python train.py --n_head=2 --attn_scale=0.0884 --parallel_block=false --init_std_qkv=0.0437
Each number is 128 + 32 x the weight over its row's rms, rounded and kept within 0 to 255. Layers, rows and columns count from 0. The size above them is the row's rms in percent of the matrix's.

# layer 2 attention value, 256x256, rms 0.111, rows 0-12, columns 0-127
size [104 103 113  97  99 114 106 111 106 102 103 107  98]
[[130 165  83 132 147 107 121 137 139 136 118 145 163 160 154 155 171  91 164 120 135 155 131 148  73 117 142  83 134  82 104 182 135 156 125 176 147 132 154 145  79 140 129 143 134 144 131 134 149  79 147 144 119 132 190 141 121  52 171 104 115 145 112 125 140 172 210 151 111 130 113 159 100 160 172  86  86 141  70 140 195 111 123 142 176  93 182 147 117 169  95 118 216 116 126 135 151 191 118 156 118 118  67 127 133  84 172 101 118 140 108 109 155 158 127  86 131  88 185 117 114 109 152 158 164 115 102 105]
 [212 103 145 153 146 152 142 114 114 107 144  69  85 127 155 125  82 150 145 156 135 130 119 139 139 103  82 205 153 132 136 201 170 144 168  61 149 169 164  91 107 127 106 119 108 138 101  77 117 120 150 107 187  95 163 127 106 133 179 162 118 121 156 164 106 122 109 125 143 103  86  59  69 145 176 107 180 127 133  92 105 153 110 132 105  68 100 105 186 120 164 106 145 115 157 137  92 185  85 104  84 136 149  90 124 137 114  97 131 138 128 106 191 150 129 169 160 108 138  88 158 220  86 126  81 114  89 134]
 [133 141 171 156 191 104  81 149 138 109 135 111 180 167 148  84 110  69 127 110  72  90  97 158 133 132 103 141  99 158 138 161 133  94 162 137  68  93 112 140 182 163  77  95 117 124  99 117 104 156 161 122 108 127 154 145 136 124  96  89 118  91 125 130 163 125 144  93 168 105 106  99 182 134 176 158 159 145 110 109 204 122 116 120 119 116 156 136 147 141 108 120 103  99 123 149 161  99 156 130 135 142 136  90 166 168 139 157 162 103 123 121 116 111 166 141 155 139 187 121 158  67 168 144 148 112 165 115]
 [ 88 144 108 153 142 139 155 152 118 130 138 118 112 170 173 118 174  70 200 149 137 138 134  95 132 132 110 161  99 165 156 126 170 117  39 127 113 126 178 157  93 123 168  93 106 106  67  99 100 182 163 165 161 151 127 179  53 165  90 133 110  92 138 136 102 143 157 160 144 129 121 162 151 108 117 200  86 115 128 107 147  75 100  97 140 129  69 161 127  95 146 124 143  88 163 105 121 181 129 130 208 147 170 131 121 112  74 154  86 154  93 107 133  83 129 143 147 163 167 128  96 108 147 100 142 128 178 101]
 [133 142 142 117 106 108 136 165 163  90  83 155  69 146 159 105  59 175 124  96 105 103 124 164 150  93 125 179 174 124 144 138 137  99 225 144 135 202  74 119 137  87 120 116 122 109 150 165 137 141 130 160 112 125 115 165  99  74 119 113 140 120 140 149 165 160  85 123 174 183 144 159 112 128 155  48 163 144 139 121 154 134 119 115 166  60 155 128 125 131 126 176 114 133 114 140 159  97 184 161 139  67  88 184 201 145 135 138 102 137  83  98 146  84 145 119 178 154 174  85  96 112 116 119 123  91 122 119]
 [108 152 190 171 114 103 135 118 134 132 123 140 122  84 149 167 149  94 127 158 163  94  75  78 138 132 134 146 155 140  92 121 141 121 147 158  54 150 125 159 186 106  82 179 124 155 170 119 175 152 123 184 168 155 185 152 171 181 175 109 163 141 175 169 119 106 137  87 143 158 103 158 159 118 106  97 202 148 126 117 159 113 173 115 151 120 185 131 175 118 159 108 110 118 135 104 141 155 184 125  82 160 160 132 143 149 168 145  79  92 115 120  72 134 113 163 114  91 111  61 151 107 158 113 152  94 149 147]
 [116  64 149 108 183 168 120 191 109 117 138 203 173 122 107 146 141 127  94 151 112 151  83 169 142 100 120 137 127 104 106 133  87  76 187 171 140 138  54  89 110 116 105 147 172  91 141 100 120 186 179 102 126  94 126 156 171 117 141 158 179 140 156 118  97 115 159 173 109 133 103 162 159 214 139 118 133  65 115 141 174 129 173 122 139 118 101 148 129  82 108 183 139 108 135 119 161 105 113 144 153 182 166  98 109 100 149  98 115 142 146 125 118 128 134 147  47 135 109  98 148 138 125 127 128 108 112 139]
 [194 126 122  86 135 105 124 157 149 100  91 117 144 156 112 160 103 166 133  98 129 122 135 138 181  96 117  89 172 168 109 165  98 206 181 107 133  89 134 142 141 166 105  86  74  74  68 197 145 108 149 126  90  95  85 122 101 182 137 168 138 153 124 118 135 143 130  87  92 106 123  94 127 120  99  40  29 150 133 138 168  89 117  66 142  75  98 143 123 160 135 131 179 143  60 161 105 146 141 106 134  94  62 178  70 127 114 114 125  95 127 165 125 159 117 145 117  91 167 140 168  79 133 151 149 100 140 120]
 [130 137 107  97 162 167 183 132 147 106  80 145 164 153 172  73 151 127 128  90 150 167  66  88 175 168  57 192 136 138 125  19 113 103 138 120 146 110 180 112 126 130 202 128 118 104 129 168 102 133  81 109 110 167 138 123 104 165 101 187 117 145 130 126 126  69 204 185 133 142  98 204 132 156 118 158 129 130 120 141 109 117 129 117  94 131 151  57 122 137 134 163  84 139 133  94 105 188  84 151 137 152 171 145 109 105 103 119 129 129 176 150 145 182  94 110 137 159  82 164 167 117 132 146 111 143 128  95]
 [106 162 180  22 189 146 113 178 101  99 166 129 122 164 103 113 131 100  97 116 160 139 142  46 169 169 165 113 131 119 108 177 152 136 112 163 152 170 109  96  89  91 128 113 210 114  88 122 130 124 215 206 146  87 137 102 184 136 126 103 103 144 108 171 102  91 127 110  87 105 106 132 131 136 192 105 129 120 134 127 107 102  86 159 132  95 134 126  78 148 160 124 124 106 184 164 152 191 185 100 150 178 135 104 110 105  91  64 153  98  90 145 142 106 111  97 157 107 128 163  89  93 107 119 102 141 108 128]
 [181 112 170 110 125 143 175 145 160 185 121 177 160 144 122 144 134 161 121 127 135 131 115 159 110 113 109 103 159 114 134  66  85  93 135 142 168 138 131 147 139 110 143 129  88 169 124  99 147 128 149 109 107 150 117 172 151  86 192 102 161 202  81 166  48 122  80 136 146 193 127 127 138 102  86 147 174 136 165 116 139 125 112 160 141 213 220 116 108 138 107 119  79 146 141  71 144 137  89 199  83 176 166 129 124 104 176 146 123  77 143 105 183 100 142  58 138 197  93 114 156 153 117 165 150 111 156 162]
 [109  84 122 131 128 117 119 152 103 117 130 145 153  90 132  80 173 132 126 106  91 107 105 119  90 171  90  75  82 115 112 165 107 134 166 149  88 121  98 132  92  84 129  85 173 155 144 124 124 119 165 109 102 136 157 124  85 142  99 135 173 107 135 152 101 131 154 128 100 169 182 145 136 132 115 168 126 144  93 170  72 173 176 158  90  88 145 116  80 135 149 164  87  90 118 107 148 204 138 123 153 116 106 166 147 109 117 140  81 125 145 151 131 188 153 142 103 143 126 112 114 100 114 109 117 109 197 134]
 [ 86  90 124 117 185  55 145 109 118  92 110 127 142 119 130 151 121 119 173 142 120 129 112 121 142  96 117 114 140 104 105  73 114 156  71  80 148 107 102 121 182 122  87 173 124 162 112 109 170 179 175 111 113 102 132 147 125 176 107  76 141  97  80 132  87 219  73 133  73 145 119  96 163 116 137  74 169  81 123  68  97 105  81 145 102 149 165  98 115 135 172 104 171 187 132 111 173 118 139 112 126 105  88 169  79  77 160 110  40 176  97  43 137 125  83 165 135 105 138 109  99 104  97 151 110  99 101 173]]
# layer 2 attention output (transposed), 256x256, rms 0.0982, rows 0-11, columns 0-127
size [103 104 113  99  99 109 106 105 107 102 103 107]
[[142 120 129 107  95  85 107 127 142 161 118  98  87 157 106  94 132 129 118  96 105 150  88 159 150 133 122 106 115 134  90 109 109 153 136  72 109 187 137 123 119 173 134  94 125 149 138 169 165 142  91 194  53 157 163 110  60 125  83 106 141 131  75 143 183 150 178 144 106 136 152 101 132  68 132 149 159 194 131 145 143 159 134 143 123 176  85 192 154 159 147 110  94 103  99  84  46  86 166  81  69 103 149 190  99 174 142 158  77 114  95 147 105 107 147 146  66 141 182 102 101 145 156 118  97 129  87 129]
 [ 77  79 156  86 187 155 137 111 114 156 143 165  83 166 167 118 116 132 123 124 121  22  70 124 124 127 174  52 109 193 124 135 174  86 144  85 115 139 120 137 194 133 135 154  83 176 148 137 115 117  95 176  97 185 160 118 119 160 157 122 135  95 201  68 149 118 137 142 135 175 108 139 104 162  72 122 146  54 114 100 103 141 122  97 215 114 170 168 104 156 149 125  79 123 158 155 100 133 147 194 140 126 156 147 105 147  96  75 152 127 101 144 135  90 118  69  99 160  79 162 119 127 125 195 147 140  94 137]
 [103  78  80 160  67 170 166 145 148 139  79 136 144 132 182 143 114 147  97 170 102 121 128 152 158 117 148 111 170 145 155 182 139 162 178 136 155 133 137 171 128 133 168 138 115 160 115  90 119 146  96  72 118 132  30 116 115 101 119 139 166 201 161 128 132 148 160 169  95 123 109 113 144 149 146 109 142 156 151 196 102 115 147 128 130 118 108 196  76 145 140 117 117 120 157  87 111  97 110  82 122 109  94 106 174 164  44 149 162 121 177 107 164 123 158 118 101 161 112 107 175 182  83 141 129 131 148 133]
 [147  84 131 113 126  64 155 137 170 149 162 170 109 182 118 128 132 158 112 155 117  66 108 114  96 101 130 120 127 204 138 158 193 156  97 109 150 124  89  98 126 124 119 141 140 128 145 102 103 146 129 139  80 132 117  56  86 156 113 127 186 137 110 157 138 132 140  98 156 127  76  93 117 124 122  86 177 105 134 192 145 125  64 116 125 163 181 100 102 110 138 139 123 145  68 110  91 139  90 107 104  86  83  88 174 177 139 110 118 163 195 142  55  68  69 108 116 103 146 179 175 135 109  64 165 154 126 154]
 [152 102 102 116 136 194 107 129 113  96 158  90 107  84 121 128 165 113 128 122 119 103 151 104 105  93 119 132 135  75 134 129 115  48 100  64 164  79 130  74 192 151 136  88  93 133 162 156  74 108 118 152 134 137 138  94  52 166  98 125 111 130 112 158 143 155 168 189 169 117 150 138 138 112 166 180 150 103 103 201 133 182 156  91 157  78  96 178 197  95  94 148 143  69 142 101 119 103 118 145 126 120 137 125  46 168 119 117  93 154 108 103 100 152 191 157 134 118  74 129 150 207 167 190 152 187  90 146]
 [108 133  87  80 120 139 215 113 197 152  90 107 125 118 171 102  87 146 100 149 141 157 190 178 116 166 160 108  87 139 163  93 108 136 145 106 203 184 110  95 163 134 170 183 109 135 116 105  94 131 148 113  83 135 105  97 115 138 116  75 150 127  53 136 135 102 129 133 118  88 117 151 157 143 180 131 114 121 203 124 153 141 146 135  76 123  91 113 135 184 153 182 117  79 129 111 169 153 129 106 140 128 109 197 112 101  98 152  92 131 134 162 181 133 159 129  74 131 155 191 142 134 111 126 110 129 117 129]
 [141 116 108 177 122 159 110 118 114  93 101 138 119 123 117 103 117 180 111  93 118 129 158 152 159 119 198 159 156 104 174  69 179 157 128 150 140 113 177  72 142 118 176 200  76 108 124 140  92 136 112  76  88 149 158 137 107 125 118 165  55 185 141 122 121 102  83 163  88 114  86 157 142 106 140  79  97  98 165  73  66 172  54 168 100  26 124 200  78 129  53 114 119 113 105 119 113 166 126  93 180 158 147 103 105 136  54 156 103 128 155 129 156 108 125 144 132 132 129 132 151 164 108  77 126 152 107 138]
 [125 139 154 159 121 116  98 108 174 121 154 192 131 108 125  88 155 122 102  98 158  74 112 129 147  91 173 117 129 126 183 122  84 118 138 148 149 101  37 145 194 119 144 151 130 188 173 143 112  94 156 182 140 116 197  82  77 142  84 104 106  99 110  99 160 126 112 168 150 162  55  98 113 112 198 119 142 119  98 122 154 144 193 138 179 173 150 119 131 242 157  92 144 154 191 132 153 125 128 119  99 141 192 119  92 149 126 128 130 169 124  91  96 148 110 121 135 133 126 155  85 157 131 154  91 158 146 131]
 [ 93 192 131 136  38  83 180 151 138 131 173 192 134 124 112 150 142 147 126 121 132 116 179 119  82 145  92 169 100 123 187 168 128 111 112 182 110 121 133 163  94 130 145 198 150  87  87 166 179 174 136 152 107 120 141 141 144 146 124 157 164 152 125 137 118  71  80  84 169 118 168 132 114 162 158 162 171 162 151 114 156 154 118 113 108 202 160 172  75  88  37 147 185  88 179 141 160 114 177 114 133 129 142  99 108 168 109  95  77 156 125  95  96 107  76 106 109 148 165 116 115  81 168 103 122 125 107 134]
 [111 104 132 201 118  93 147 118  68 112 128 140 140 112 157 100 134 148 124 114  96  86 118 173 204 131 156 116 146 145 155 137 132 115 136  99  85 129 164 162 156 136 147  84 163 143  96  83 116  79  90  76 112  82 111 134 103 147 144 146  92 129  85 105 172  60  91  95 130  91  97  72 131 125  63 158 127 140 120  64 101 109  92  86 103 126 115  98 113 187  99  61  76 118 161 137 116 115 139 125 139 115 107 173  97 138 114 136 124  75  98 147 133 106 108  61  67 162 139 137 107 153  82 189  65 155 131 134]
 [ 69  88  98 124 135 136 147 141 129 104 123 130  95 142  82 135 127 131  85 116 108 114 172 117  97 124 110 118 129 110  89 140 154 124 152 152  97 115 173 128 106  95  53 153 116 146 172 165 124 136 134 138 151 130 105  97 116 101 172 114 164 138 140 142 139 137 172 206 182 161 104 156  78 153  93 171  83 105 150  38  40 117 129 177 108 150 131 141 203 105 141 147 140 128 112 147 193 124 107 115 140  89 134 118 152  81  69 153  95 162  67 152 183  94 149 173 118 161 134  96 112 107  88 152 105  76 119  89]
 [131 167  88 139 124 116 128  68 130 104 165  66 167 180 158 165 124 139  97 152 119 196 152 121 112 178  61 157 139 135 111  50 108 138 141 169 149 144 151 137 132 148  83 160 145 121 116 115 171 160 240  79 166 145 123  99 106 166 137 129 111 155 158 145 132 125 126 141  91 112  88 175 105  84 122 145 169  75  53 122 154 116 105 116 117  72 140 146 145  61  95 110  66 131 157 166 138 126 135 117 104 157  83 141 106 150 104  99 118 130 167 115 146 106 182 113  85 165 170 140  71 151 126 146 102 137 132  89]]